config.toml
n_layer = 16
d_model = 256
n_head = 2
n_kv_head = 1
head_dim = 128
d_mlp = 512
vocab_size = 1289
activation = "swiglu"
norm = "rmsnorm"
norm_place = "pre"
norm_eps = 1e-05
positions = "rope"
rope_base = 10000.0
rope_fraction = 1.0
qk_norm = false
attn_scale = 0.0884
bias = "none"
tie_embeddings = false
parallel_block = false
init = "uniform"
init_std_qkv = 0.0437
init_std_o = 0.0437
init_std_up = 0.0437
init_std_down = 0.0
optimizer = "laprop"
lr = 0.00118
lr_mult_o = 0.918
beta1 = 0.9
beta2 = 0.98
lr_head = 0.0402
grad_clip = 1.0
warmup_steps = 551
schedule = "cos"
final_lr_fraction = 0.1
batch_tokens = [32768, 65536, 131072]
seq_len = 1024
doc_mask = true
z_loss = 0.0001
train_tokens = 387800000
steps = 5365
dataset = "wikipedia_en"
Each number is 500 + 50 x the weight over its row's rms, rounded and kept within 0 to 999. Layers, rows and columns count from 0. Numbers have three digits each. The size before them is the row's rms in percent of the matrix's.

# layer 7 attention output (transposed), 256x256, rms 0.044, rows 96-113,223-241, columns 0-255
114:460536465521459463447423543482402495520533527483510458537555414498545536473563498404449478416507385455495501550514496536491658491399488438446452509550558510402470506633510522513519443503525417576443515459597510521488457422402458527456544518477496492487544596567488535512457499435415453478500464473630425444541432570461506480496539503496462474536525505507487482487463535543515473450544543467481596436477473474438443467521568582506516495490453376474466520464580443455596476541535539511475515539451535452512585483520560531494567488469514531471447453513465469574465514524495541525505561436525471483518538419527467526447482537512542542420555559513383519557427497520503560505493573509479443438430337511605513436527481490554479603466551473557640581538506495469454444519465565
113:452387390542503507560494508516468553478429474509539538512423568490499458530383519435493455526484529507525636459527425424491510535507489487480432556505543461564495513529490523552497461526584431387671534479496473527533540537441575574526553439568524482553510505503585416536519561537540509460451524508507502554498412521400461468478514531467525414572460455520536507480366456488499484537471559564549505461450573563464519449461414565459482509416547539549472600475470504592477520510539484616430496427403539510478614532481471518562536500532553490569507481405567513523475520460511442581567511486525528527562550567465527496575520419455504493477491507416537469444554494460532500538538446563508600520545451546390404489575497476533510421545563536518414477461518469477498527476411493
117:506448448510502481491534456566570612550546460552480541492461613508508553448497552654390510563547552520524432541491536543518636476548495538597582491392399464399439540498473494533476480532471471549410538556496516473528498527569440435478514473507530434554544460545499487506484431485492529476508460502585521511472463459553472458509446444482532497501576504533476430503508504431554526481416475474432514423475511482433478593436534473520450552559444476560522521530437521379426484520556552549502468557368534486415480596559497516446458501441537466449534543435547486479389504524455491451434431574452555543496453440533450508562523529499521534575478456511553547470459540497448517388514451486462441584487490574572481466526518474424525473538530522432445476540476446478651457569577459
105:555460574474448512526486527529509472503462515497459419498508452477496544568476514494575435427511593459553536531536560536517377431428523464538383603467450439594448540480430524466529517563455451527445555566406539532439453513541493459521460385544503485446536477554550461472609530504485531592437577506530529515500427537590472519555575502486523476605395572449458546455429540535477498558502472532479538471459487550551466538578458476584565528518522496511440464542502491562500587502518425571488519518435523475498506437461483502553517536525544501540526404469587478479545464455493452581527555490541417569447557519493428561461533572439500382509540426453479508462465399444471591540578623516407477488491553566559575473578510513576506564454522508464469465529466481489606453493420509
110:538432445514483550439533566520490606492509441573525419523516378533469486453510515487429580448519495566449499563526581483430552451506418459449572575466559478412474482575521464446410510542538485542559472483551551578449463491541458491462507497504529430567493516503527525469428526511456529466502557499603629510418390609496567524498489523530440448545546500508544468459483471454583536464503447485446579529468553488492472572525488556540455496500460481481530490453508439525509513530422505565482578516347495486405509497431411497389532404520497503466525528423540623572431537493456524589459512416514565519596544564473453511430522611495541550476500553576427467459536499443447536482506562467474481480529436593479430527524533479600474458494570442538439493466439441526516493543489432
112:512619502573471473429501500548402605581493478560556462534435509488425606458424451426481544509518355501514475524542454497480398502532461551430457499565506462483474577546491515546468541507533459528541453584569524418474450545443456601511469432387518454511484510443522506500454563483446573476458474603563444539582492539506569464410441482563547515559550364584459509427563496487461494577504526522496592445505554572480460560577487476521451562567465424522511492475444471577501535531511517521492440589533444522563541488559505498510430319545483506468501579507509564516450438524503475495449595513490510464589505513549387459416496513580519477543519503507504461515467486480457534482516517474462487537499420540399407519516460516507431570490565437480518474526472466552494510457465493
117:465470529534428595603480567483546515456494463422485432552477518557534590512433481389546477530568476561554526546528548458575491504501466484494432584539571422592490598467414562620533463534473403462439471472496528405510453574478513419398458426527427545579545475511560419525434572520556559514570498533510453420466546513436549497468492493511521475568470461596447427517500578494493580450533559591433461419458475504448542480574491549506469440465498430513506492503535544483514545468491476518415587485501528472481437477549474497564532484536517594492491420491530521485404482536551536479502605515508476415488526432511443531590502601482417490552484536442517492472508436479536531527414457586510517515500530436586471457511427368520521545526543526419564536452467512553565474466543531
104:484568557521593510527427466431556494525536438455524488512488476478398454446473485462464464477511494566519505532401529438414568459437474423479517562585509542526453474510449508509441457544547497606647434592574608450482554458525521445519502534459472540465544445534454493513543540453540600599414587467578540511405501523542552472491393477436502414481487536493477546579418569475521410460495505559538498436447473508470525545565470601490597511472562611530504451469529593515489434494565451533527540499517501527508530520405404471475517501490424466546417477524389520524503526489423538555482526498490526505577482541532580570479471510485463423495513478551448450472525456442510538474511536425566431517565421578420553534515473526577457558475497471612478427509520544479545549475428451
102:503403446537530469511546535549599544485542445508424555546430614545416475486471564543431486541474546463529459540515557482515463489571454504540481521538421421444582431470523509494440548542501471577552572569456568598501592540552500499548457509541474473520499422498529507486483558527511525516467475456535439473517501453435474577499457476465543438576509458571553575457518515435491456369428444509502552451551538453497486490462526594483487556479471546488483440558557518500440537531513548446429399372480527559512406468518442474449481493555424408480435554411551509470413500512556488524469534481592621507523535520587586475380502475435415504507411456427504513429514523520482534460469540433454559468517561497502460478583554462446442515542500494543346421477433426520514461497511478
107:462588472437580515548493456518472533483502504501432496557529511515505521501456466512498446510531382501495546355436406461494521471501608518514507532419463509409617550543415516487438446395475515476427533397586557465530495517446432457476521457520489508550519515484490550464468539529545536532492613504520542535530525437548478495494469394613528566545535511511491535628505490445481427542434524473484548472498500621485542474521445519488447442580573558570478504458434453453520393504595437474508505487532480381482465495473471545543488556556442440431533481451405445598557458483534519437516490465454398395452581434500514568496485571362514534509564547507461551475451450512506519582439513471623547510497520554569518542520533450485527451456526463490475558431536470515433546487523503
110:555529467492460564480509449455502519535530523441482546520488489619519435554463430453614442568514396520508534488526438461433425487500454589496461554542542575654595554529497544500535573496525496436558477524526470613458519537422456446460574482510441447504520555519575446582463451518490390451560572572422533592498545564576415561513462488433501483601455496535473509584452483530497456521422523494511491560576499479486506439588547601588438422444481578514454432544479496478493493543500477524534635369515507476548471455369423476440464467461518484527583466526436492465506519486521476491546568475493450524415491561496438451530430506449443520391576534548457443510440487486512483490488485501510507473462495505484400463473401531504500535411518486467487468493510545447453497449499496
112:583470547502488460482524531540493493454559455520504447440515466466505508501487538597514555475480504498443503454547531519600456495483525464555551506439536487427446485564496478547530452471484626464576495478468516491494437448466503508566420524539514503542409436535492508535480507593569489543513471526435592463396490431493446562526478495630505474545556474478523477457414462535586532384460546493519470555569462478477616495424439482472474451460536494522535399468444481393486579443420585487587458514344584508510462440536515510456449539506502469569485433441494419440420501487475472549457569408527401422498595478501549486529456587503509524518449486396458592487483458492529484591586609489511451519547570535554586516557543465509565472532440515489558530458486386518494450424525526
109:533499564587455532451443416481529605543532531521422459529469463504451532510542488417631454513536556583419496573492460435449537433441481429508519497527585486504472494551479505417489472587530476524578503571559580534539567499504532457511471524493495453483432531502512454545523487448545495512556492541477515511421568524523451558548439485433471460479563517423469453526429474510511534448548436505531595453569549434487449463518548578480481446465486576414492519479484554576499505477449552496459591469494559476579453425467430438481453392521576423444474404586487533551401536511550535478472630516467562558497453608441480529535486399566478493408477533508398527383436559444403449507560478512529453479498470550554456479464442562549484448532545427512464462479455443476560425511421512
114:551553446564457517562552513445511498513457465449582451486565476513539515516475491357547504498527508522471460519538512483528554509455408500400457538542521523570553504516511507526426576393535422434541500527524377384428487549519551542490504502448441545537450552469438455517476532539516516437563503463512525526544465555418541489521491551446457443505516524428549449436465535543551478603519455558536502527474496533444534490539529469514509514432531458549522538507533474469574483575365567469531515428447425544523499466461421547562458475480570492578575471465501406534500558458557483484547473455438517506447496481396547411421549594630559465446457516520505459489532419583517533584554611557476519492454514461565482437531439663499472496510488465437599479395439432516454490427495459
106:494540500461521538539470474525470496525478543559483544532521574523532449519489447577457567492582540391565520499493528481409444474540569549526517495494523473507421507480455495457555466547475370526486508478567503532549511445583511500536491494486488544609459539471524552529550492546539472446504522400593545472450525557466514456530467598497508584584504457536522370452504477603489623479527473572474478504430555411449534428471521468495524470521506446442474576498494455471541510511443433558480436624367502491485574501505556412467511440442462466547500414546538474492461504502448418440515619601459513456577471433464541593569497488509552479530550469527456506573498556538547525407434501543539464521507426410519533609467540409589542403558478511547546478467360520436488542464487508
105:622489515530508524552515560407467566518584487565468450428505495509556521414519540546473511492536522604473404558541558515484553502472552494533529422570515549449523420561510515468499600563483461559472428560452491497432523483526525425499513514542482442463432463539451514498633500534419421482489586407552555398448569441501425638490448526552523501461478523410467436454446520391538527491498576461533466460487445470433471512424490552507484506503517535489426503437490553429488507477428501490432471457400550449507559497470535557435537509567542508517437474499479569491428442491593458408471519383448554520531546502562489458454551550473532519521494584566463558402474519525495446615552560539460508484474363542589488506514545447480470454521468506463500497379481504421557491536530487
104:543462536475484578518465571517499479524538453399445538559498386563578416503445527561558462525458527559504505484544597490549615486563478420525527576534453544464559431444547450520463508570421513568556494465454494500470549527484503479519495550488510422488525470581521433495519490444542490497498564457565507523524613530494483548501487383455534446479491432538450540583404474500424575448434471437482425463640519536578486412474467576586514556454530613500541458530467546391443406517492482570514454481490552399522407422554440493432457510531599473470486418501485572438556452538437502508580538430558508564491492578519431482535548588460489582458530488552506553463496536486460432492577526538492469487432593511561468542457489490461517505453446500501491511462556485427568529527459435
118:515582481435453437520439538505493382521481567489548527501559407443554456526413467500430545507484361514548519415480536510489488507471540458488568460530494518485491474580534412443542483547489566494522477551428577664473537470531519442528590567581485412488490431465504485507523509580468469432490478525510508486525422463482440511480523454494478501470520616513492500519457500543549588520461562467455529542484427417566484521475500531447557556435486628538454538448492471596424454487523455485429476382543534503532553513393557464519512537489512423484388523483467561442532476453467499555501468530444547548532643470488463533493544525504550470479457631478453511586531519513439546484550460406481501459541476474608478365492559416429487506465505470513474506555472593506484470566405518
091:529529510489518491496472580549507484546485563488440562511557441537535456522501513575527482486526543567455521526450484555554513525518520476586461554558510544394438475499541530572523595512535373454483492466510497579599492517472461538475605576393502474494444479556411475549566395552420509484494587409365391531432506459468439599433489481567545444417475589451506517478523459569532442522507451494470459475533529589490507395473534493572514468576511533584528479495636490499370465499536421416477464540574534544450513472468532527547553549656540487450468431520633477497536516456573448556522546475550563477529476496505486592445443543500521522489561580466497502479529489530470543488552514505466541477534421452554487492469468460459539523580408542544467447522462489482534550501491527
090:470519431603607452568531361489547539506449567411552500487430439584493511518517500590466490552464423485466480507488495508507518512537488572485488444465462461556557466496475439492498601496463456511449510487473486472528446446497530442466524439390466453551462471561506587481572444513527456531501513457430528466543469540471562527522646584570514516505408565515525475478516642467499412554523499496513446468481549493475459520521517413514435443514481520593380540388442492459525492461515527483497445472478506525520553567522531491497527447540581545417547436536600482452589502472567486507514481408479533503485535506588493567515487488444414551419424519418547426454491537438472493501560457489475514444468526424632515538432462377440472480480551586465497528439517499608462603499527450
082:493441560485425539463400578499495404533458511543465483467533565504396518387423492557442566547459558524460542537380496536459488465465455522424442482490547572508545526463443500498561500437504444444535477582465540401502547420505585470496446429493525432551484480446477499535597465500536358538453426499477491429482487483459440530442504440517469478499469531435549481452502607501477517499511536493434533526559454552470477583484472475465438576540555593507479427491477539513495515535480441515453469579513499531371517464421446491495566504495557595493431520459481448455551440469513456427417520458554541619506481434471413535521478496527529524412525630465465426521522500556456473536550518512463586457486454421394614453480465550496551508517451510476515440442520399584480436525475424
080:542440467482563439450543479463348542479483523521457437523549447430503448557573415543551461478486568496533524512587478529478449524492573425486473414469449530539511490521552537497547555458485485435468490438521505542481545519634503570428476474553457527402392506430445483517473536436596520415469563482541494477527351583575558582513484452505473537479430468464451480530503508563502526542473477515572512546419463478491450490554409546515536582397593485460449485520513382480599493434557494471517492400548463514518496501480416495477474527524452558597588406423514519532474487456441430469493513449482496432471538474481524450471480509551518425483441534411508508477434580504506470468529540446556442535441525544479410457515441356409461529457436432519533521480474470414511523555500460
090:644548473545490472558550540384508515581529467431510485585544452528478452541474522594448457500495572473503505469479523584520441487481509536460487513475460530479560494541475473540474372366441526494350568484495560498467421515551546514464484510562522421526500469465495495454489501407496507491480513370493426484528576438580441500510623540574503575531499452461508514627505532597423525526501474431493553509564513469535489476478561553413509481472507535575464483536464482529409424512517542457569512492576527458501506504482498520453491550495533485434508495440426489427529570473559476484511444582511417495416466501579515417505509412539489538548456474537528428533502533621331517496510472511458546500474464504422575531505538530512546429592536583419456472464530450501555477586446527
087:506542550511545469468434492506580485487515521488484479422401511559450431556555496569542454565479536494569585458384468503485452470428491561573403483529492506521543506489484467570580551458541515513346529601522509624513518561480590575528480536464428562463465498576415516530519489473547552539464449438419576489648427521563563511466541504555474458501352429549482480570487591439450521538546553415490510577569527481523442497520471506458489506546488556539478495396505511519495420500527484474552475559488479467397499435512513502483528608500520525402485460491454509403613482505480525533543425491502425513456508447460493491504508518527514538451460495439520470577574545540456523538504485578549586454497589552487463554503592461517537532584570506495415483466485478552542422466583527
085:497474548551481531552433512460499499549495574499496608491554512439450506415473527459540615510490458491589485502522478445492502509527501489432557502451485489576518565425411584436521521482547465518592517525517461449438468540532458473568536529469509555535548446486500477503563482453413534470460545456405510488543617457448415558507464484381531428419517554576529487478490419418555474507524514596475451507526537485520474484465506508514511555487486550413593461462476629478492479505457441590457621552468517510398550624448570500465527552524564452535501490460558391477489484488521545450604563581552461564415480417423408482475522503484496446558501492568493502519524510447524503461498482558448534468557532487480539510510417392465549595529465425504435562503427604381510494546528437
090:569502495530588510517482479508511474518418517462478536406583535535497486557468458488449482493441506519563479574444463458467558561547586528547578474499529480465625484465467526517479539526506486392391389519510494476426479491541513525420476470426529542529538498547442541507461532486523527493547563420560427457480441550434504484540599581436496501388483513539457613575525389526522436550518384494532437550488534515416519466525462482447348454496529495441446471430542457428468522457443469429502568381583498477455501534454497580499471442489593497521509543498546536566494524506530507604487461516526465464452547442527457461474552525477371529541459590511493455468446445511539476438487576536498517536443485552505535440658449526455528512463453486408488618429507543564477498524489445
089:497470527493472570541569441506520563494563463566507403445457541519414505580463484360485584536485467534498469415482536468555485551559494574421500541453365494556491439508502434516522540396514471497516493522478475548517514561515503493475516501472527505625490522545562473452375488499448414540489524588572534501582445513456578486540526490527521475548484559570467490590451440500470496572598462458513542612443514560509488528427504489496492533515454604484457503451508410481497537572488493424445550498552476485454494395491412472452490463552440595548535590478481551430487491525519485453540478566541450429484457431414609422413506458447480441475521387463524543482535521483455451525517410457513440530527567552539444483472555476491621470519510412523475430539506552565452430414564485
093:480524472442458562440542532496561440456496582529532482549576532639444432529517416407492561525475496515550488475468485514486477502494497452445477513508443554548588563511589485444513547562505484397591478534469530549491541440564513502427478483477481548431474521481512480365465492435504524493495509509595539523425473462458413514538475560538501604468497579478507472513514525541611428494432523520517494587483442529504511525402457511496482568487491528501477484413503429530427458459556480420499431473486404473438472542489404514512561543578539506594501498538486539532578544581547507545547441457478449399589521546435635397616555429505437515549382542451449481529448470449550502480467572551452632507523516519482454455502457531460508454472447439503426535554491564477432486533570440
084:492529431433515570465640413501491578525584517526579534543490566519487419496439593470484499540530430493546583564457462433486549519513498544550486456516478486509567528529539461514578628463486573479343534531509456557481488483504545466483465469465413430498483479531540551464487487497514489556473552527498421486523563495437457495509553600476576544414426476441493479418437540477587470478534479499477515545456491496544481505532501485476459500501449423566458576517500516538457495439388543495547393451478524442452537466519529628412420491496506489544429601569490545588536487487543492573446518493517551415615411413428493516466508525457511615440479556472599533537452441446535470452490463428517437551494556463523461471543425494495516510323525473466540544489475500454490523456539508
083:478466499439487495557387430508477553550541516455456455445435662449484541502523537556483529421496423414468558499375507488494527530497502403471509528418475491501529526443476416443582485445475512391485456531618555536524438500539477508452484522586540513555523518566483455536411559464432454505521476462465525428388382461571518510467473562504535479496419502590547521532525506537569524518557469455479469479504499536486505536514543493409472546624438519478557449566416501539478482492557548507519500452576547493484483494545532555541498579513448558548498585534441469471525499489533521467468420420437501499477497478448475465485461501502606469541525547426511444566520503445412424533554495381606503533519567560443541539549507485542602555551443500482514446614479450563466388434433548
092:538584468566516446459471452460401484542583586514534487544459500521502487464640551488517446598583557453531479406502509501486487436524474453520433582511466506568469374471509426545472534542465605606607470498593390508636566541473653488526457396436483536431447528537441532534501521462503526450495469501516466484521526534516469480465458434574491516492461497554450544544488533428529535479561513508457499505515534525597425530522441569519578447451420467534481525538544532486500448588451524477462458471451428487500516509554506431488558448430494449549578419501518501444500577490432483534522562582551554464521448461503415507507598448520421553571508498504486592568453453550488573435580509516526551470551524513472527467372484451537485520455485471481556507515506427593507552475523480
087:442468500535520481533453520580482581545539512569525564435469523405433492493534510598445499434497524569479413432504505652470454554453487548659509438444540541487465502374443573471494510500491511498551449463465480490541463524438551539472507428501425467369490511558458538494560446494466460502437476565444511439534434482550530553470472466454493506460459510461527534479575492544475545474535562421480423451420624571446514481564456519590564450546442497373481508429591493448461368580517486492456614522535496492489508504582532489480512478441524537516508435521508485506504521491404414527537505470496396463450481508448565427501553537459499500561460487451538499546502479440562505470474443579467453532475486462545454515391470435390577504589491544521521467506464515477386478470534547
084:428599546476492478485478514495567501575450476397511522501475369514462480526468523525537477584444467491497506534401467599517574580541517550521600536418553435578512503545449525458405556560480496500497477565446401638512453500449502539515442425550417565513466476561554499528597524562472532517506499526505493441514445483460478489475441532502475481516452559522460460507515524466455480421489478520519386449503516511453496493399519513513503479556401443511486419424549447463362519468587487483489452585413462457432448557414629429502470481577505519488426502559534480459470476446536480563478520525548520429430494543542540503587505399484439444452579560538512512542501533533465539438498465473419540451478497524501521460544594427472566614550480454587499541561538566507466563497521578
093:499545555458436451409521570476542542458489440553519515525540560439459581537448527577550550461438556470450504578492530525502478494459512407497445513458550514473430502485513519547524477528570452501566477457470479477458521461465508521486491418522563453492398453391359464565543458581579463479500472532510484475431448381510470539445528540486440435496515542464412616542516538546584534521540456412590561474431522457533500525433406520470525456544476493477486549480512584562433491425557506466487420458510451547681541484590439434592471561548614457517473434492414536424506442528538540500442500496489507460494556428517466491549591530543513514429552478485427484489503477597399481560506533488433452440515404500517553416502553501452458516588570526545535558500500457522546527534465509
089:477446528527555556484569514556453528504449480534434513487589525480477545419434510429593356515558521514554602393412493604392450480472496511588588425499404427525518423485414475543390556522535560527332480473590528467597495527460556467519457481565469442408467526578505504464459550493545487556492483463422565465526408495497497406507467503558515514595425470513508506481523461525559530565497572543447479551479553440461519436490512586479484468546483492524420559505490506527547487476517554509524491485465538470446470559568527459485511465504517552508481437447451532432462537508573477578505470552484433409468469505464541453433428556523490524537564558448524559438576531472427516603495464474467544525552571427570540491514564426503476456534557560530551396473484494509483521454546545
099:544552438487496515577499405447420489478459524483370513396555565565449577511552539540575437483475557452583518537476463629405526463488567526578416455442478473614520553537422501491536479500489518515545526545491416478538490527465571601436489512438569514525545485495573562514438505466466464466441451506543516520474396523532503464445526497445551404470487465462481544496483565522497388482567554538477462401499474459552488560479495539527405538498476425465411469502552472442484508524542556504528496394529479552517461417559566604553485503431457506508441487500453425520519442509456507542504525482495495535414506432541590460501574453506545505546497488442519460431440524459546560443490487515529593571509523411470527615570502458490512507499484566483534489460592448522344448399550553
088:453436482553419506530470545450556489486506519538524450495456581508465448482487539553409506414500538566477538501464432475445398396432438580508388530429475449409526448490486545516406520398462561606416459485485482489556401338461496427429543477427541458525462491485445472498506528540555437523490477525478575464516557477491488478486573533438449494504589542467492491537526482491563507565597490448503495415548526483495465537507423538440514513475509544445522564591503550473430444490528578430503517578562580448343422574547468448538477601430431579484518535462430486536561521496476442481489541497439445529503491530520516546531584411536588586509508461502525428475492515466548432538462447474517498466500550468551575479521496553496610549499597502517488458552533524591479450490531516
# layer 7 attention value, 128x256, rms 0.0467, rows 96-113, columns 0-255
104:517527530480410583551507547576491484466438531644501486551468556511600507546514431542443516499567550596496603479519560533536521516470596504553534387530548570496531441403491418504590477514475516555491488567437517450484421449514513430518498552478547549413495488491420432479416606493540469536498532425453482488504486431504512508442440489474489511431529432563467512593429417467457590451471543511456517503482459466557479547488469471491442521528534515454583538515460434447470660563556504472519483506499577547619514487548421448459447541576422474527542490557408486426352482392564560475473486539536459478486501445414506476548445509458636554458552493477469506530503487455516473489542529558472518515547518464464498498543469457525427458496509524506462488589492511404465463570443448
097:552442467541453622369484461456518471506512490473516565461459530476607465496430505515452368580448501543453438471475434460591511479460535542510526471479374431481546528587514519365428547464502491469478495501503508422529474567429505426528513490492541488505503533565485600538548381559564568559469443425480520481573509467496559527406506474469524555491505525465506489391560522507587600471488471551474502462408485523414523413503501534532526478525393530508480541411527522470448498496470459478552493450577548563505525525594474498548472440470478520477513458576503504499431580587416475467476527569569458419472523567510442529476596536544498502508495451505493533386560545593529621462549474463396413497529468545502481536576536577474525480486555556412529462506475538535465460459454524
103:544577502553516399528479486500540512528590459443447543448415525489525394481509579510575492472542529525484511469474454442548442587433439420479458508521541537588523446558452448454555467439500513484531491590539473513482423437440550467527457533420466563541437404459477580524577595512530469489526443470418514514495638539574441563495588427484578448560565459524461511554448467480495494585451528446566511462521553498511409566596501564544494605547578549426492403533513558565526418516460503504487451541544521432526549496482519581496450510451470473537539473536509562484554579598501515404510589502576572484425427462576504480514458438501439526510482440548524478568540474441450440585583568511497501417512463465572483533432454456555505554497526542539496425482497564538499441531510450
099:482477502467544460524505387477549529465502614469483573456485593458473410541516555517508557515505412591535527473482488506504529547401545546468613390485520527605548485502419509480482505484514530624519544403469478531593447526489534454490473481486551527583509630484543499529413485480538521509548501473547494467486484517474543534473512513456509519492435519441454551446562558485511514492511462509498519510573535505508526590483483378484481446407541429483469395356583491401488523503522438459589493546543522410526591426520497488465427415457566577472455553518416449500566429585587495556500470563513474446470472512419441474439450531511465465522510465533547563464518520524604472457500500554567543578486482476589516457481532598403483597477524461527465555566614495481501550505525457
097:498538516510393503538405451457457516509518400444472531505475452488537410539566462499532451525488481515467496488582469447472403556499530431537519521597468633510553413454523463432530518446551494538458565433521545482516404468445563542484495390474625501529474469487497582461462502530393531510551491447465520578430521449514473547446537429518545467525519515507572485590508507501456499489510486481523481513543376581504464582416442422591441540430572527466519538549433551558449501465387519526604492551496636490566439511519501562588463547457488510489564390595506581560410478465494410436515457486568513452456512564511451480535492427528597467546477411539555461593501480534537506454516435562442514507478564460556528522546480452505516517499534520493512523554516496428511562550429522
099:568532494528559561500412484543496589592417415457513489548572476494506577471548458468537500486564530527407532502474425499535447414543470480510492489547460448518476430439481441494492560453535561452458476461605520568541475424487432535533501546549445474491350514463408499470436523565541537546593541483458635575407560451435466490505538553442480546472546572507522535489511508524460450526465528415449534490523506497476455559499549496502462430594593561528514504474512493386522454507581458612520473603584564449450445514425433443546481523435448472570541519560479521572417516524452521499521470470544433462498551409487467465451513552510541546486486407572561460476466389602496529508571534502595465495503451465488539556598553466416503504438473561498535518488501494587512505578463479
106:496512500552477493467479535554544525488419475440475560589425425505477480528452562457538574415559499461490460387453539546549551446490518564454516462486514462545544519548570540484475481479529542542552522462496528445513463540425572480616427496479513381542427455526500440490488420532524459534563485502387586440497540544474516562474474483548500542508511576414447539439591527490403523547489466483505440427530474480452409527398488515451550562489469494512456472541460604501541466554517424485515551496447523620524483499554504396438483472552552493529403524473514414507494517515466526568491412464547445407449385522456430500508473560514541606518520422499421538484454504496605441482491547538636517497452475449561508575535553463473499478491534552469379434466466562507445408599494426
094:642474445504546510563453453557458518495542634481484611570516437534523544500508505505464462520528525497421460544454502516375444459447464540549531527509496523428545496609522542487444563617451538475454476504473471441472428554438421444487483486533602529455444523467511524516449556435495535404540493516531523494553448471561553551435475480509517402446478513553475499483475502495558481521485503469511525486504505541539484540547416543433512504443616434579524460560470521466472427484436505558504551457462456552581501486555511513474467466519491589519521414502534450464607493529475463583560495496409538598424559642509588416457530474480501478483448472522516439527469492495518395444446491528493574531556573510481491534553484540446460521473558519445490523502523430355566327569514568
095:538479588489530506568448550510503557462551457396552496514548523560609474507401549528537367499506538555549406462484490543529476468476432473485489529528530477611550426568451528511476406530545509521486471626489475479447469516461496408463508420584542448511482559507480601494490473562471599567539506573384550510506539563508455476440517449537389456474477461484497547548574544444507613567522511513479511456598568524545461460514534503546545526360551446482463533500504539485449380521429457550504476479526530471477514576489534525408515476457509416538486440463488554503604473521492507490454602497524565478497575512539501478556461567421479432512444528560464488474518478348465552527453457481477449407481448491505467606510598492480530523513553521440474472566425534486523511418425506
095:501480508571507463511551503545523549567474513418491509533514501438440553510529554425527442433416454444428513541506448516493523555531501565477516535502455496509562545524509422427411514482409449663573467414511596441509483555377529462477591524570483522381565436521426387478428487457462506437511481466574477468507482513604463474490515625468525435501552536546491525442429396560474521517444545446563470476419395443424581457473549445511565476533511562483505472535555513601552520493482415501474460487447570489561520482472497355490535438489464553463568527444485516458421482474532485516493458460543593544493521473573471479437512514499517499429592521499549490471481536535520519474537367460491536491443508515519533465536538573557514571529465430563505578450545515414504423507492429
098:438519513524489463499457451510520511547550447525489441523551413554567511501470511487414522507525537491462453477497582478518543415507492616562520490507518538405554537479527512560508509595480453587498479501473539430540568455489587398451461504533498420572492389494493569408471413505451499438389555487516526494447520495547522561413491497470503554550509539519562491496482557548467571417498394463416495481466497396543498485545524458445441582548459460570552623464547489478516535453538479497519529440429517530483580482491459468488530538562579523461518469509574472501479570555511390504566521546525395527604463551481530478412534403433452545506591515549524485478484535635553554489390391526436462605437483444477533391509482506535482455495445494506547489468556463484532446486367514
102:601544525553460478554611502535473529455507462488560519488550509504450517559529559454534566481440512528561548573429419482439504597506537473541503494523534573447496552538490468499591473432483500463550524411501519420514392422530420508452559543511555476506492478488577486494458403504453550463522390456564409497530497491488461497523554490539462491534437580418397492454454487468489541542619514437567482454461460532461507530515459429619497454440483496409426556567535548466434547440540543547469535535471521518476569578465444559544399453518562552488459476534498540549505496375457529524441409446520608432545454554603408534538448457464421446507453543504443552531497563426507480525506368471542463461513387537523530469466536551524405472472516459511520473557522524528546570439516455
097:532516432467521475540471536523494444529517394474513420479467513545561496527524483495457525569533443475533558468540518485532553446527435558480407559580554643501490550605564496521485443407552497592454488526414493544435452460555489472479503442461507565542414476525562531537455526461584524515453544506505545513530530510594544552507469409562473576442527475548541504521552487448449463576555444541544526504591430497461462456502551526539495478440533416538506461515469452446541439504538549416531520463454547614560415452464482452513397524523438434540381509554562431584435538503434457475502546531576508507491410536474488586546528463417458466537518505600515560466513533474465545503464399497460521591449602523489537404459515457596390514422478514442456469527500449495551509594396518
104:469499508527625589464474473509431423461479416533495429538426493507435446578563467542547636520535516510457463509518583497517517505604539489479448517550559459447473500439557496494526501503465459547495487460530503518499532427578492506527507493503580490483531566547531573514501498535527500543402372524494509507493494500530492430433348527521362474508526664528538509523485492497487475403509485599433461527561534541505504415537510504513480464535386588445498524452570540512515606492489501595539494469500523513546401495541435533492470486547547475501520527425506613506532477465463569444493452487435474421480499550463450371461535549461449469478581473488491492490472488568577523494478403577515456602490417578471481480559378439436545381481468567455498523433467442508512510531512536
102:499514463654441570468587573466479498419586480543560533499471414480542460395491536507547464437483494537484454444522519435504556617460427584423517455432494590615491527473412488545577519499437571439469523533496483532602540489499529460494518461559496497488491466546470495464548574473450440491546506552463432471555508530472540544483516485543498501492467380466493534503483483437418520531512584472415487543519368537389419494484512579575496474476459533546551522540437508477587489628528483441569567547409454494549557468539470529518485411484526475480464531551540486530509432500498428510484468569516531504432508453469471492523543584452580452531541461470577551476558488480487520442520463404591488482527496528482510561533391437531512484480411461549493537461516595515448594487632434
095:570541552514524472488537554487516411555592449388473560487453460565590545442512575511529601509486456451478516595534464545448495554537444633418426418517545616545470486546514446518509412501451522478521551442461482539526423478487634456497515421440398513456496414459524517513478429478496439462501510445539525509545457534586536553383455514571484503479514462561441482406536453445475560541556521566474551516505466553506512466474477444517501473547495409470477449586553558537438547567484438450412544551489475479479488458556410461447473507474445501496589528561529586479565490580481497558453501531494594449515558514429438505624425429491460524467408541464511467501433511476470412478516515574536465458497483526478528496459452457441503529494512548390491555575396451527513537570527507
097:493501498497454450566462523469495498596505497583492453509440460493603402590449478512533575500452463491535570458484389454527564522398502561513477527493513510448456574486533560529449462509453482524507502557448463589442511522470535362441433506575526480510471467536583564490521467469517466399546537499469516491474577571481516513524555539549578507450528580481371465499568458508494515559539431445471512485500464523468546516523461426455435498448548483588478537588506555529432455520476324445570565545426539530567619511463461524492414430521460508492526532394523505439458512565482476332510565507499460536550532517508510461529450603565419514531375542531502555488447514537465455508375510504424514421540497489552469518421475480544529509521505533499570475534535494476535542452479597
104:541492513380546531598474475515485527565534478563531513498518372475554559507518465549437470496584480560440480539507464585508493459459466405440551493433472550508530553568404560491565553536496476525469529552465508488492453575530427528495520513508426529469558450532456588495452505527561611524447604449499417477522421511582548511453528467413590453608464404575523525403497511439423433414545491519460553458487455422495460464471445473443506553486413486430511584424478418469463502475487461544581529525445595486524499549486509566455546491475586527432473485494489449462511477543575556506484483499433475532596402463494446625504478480583573509553537541440587463554489462498465545469451576512449551498500591587515513550451555500506473492551532516537443517591547534457527598460436512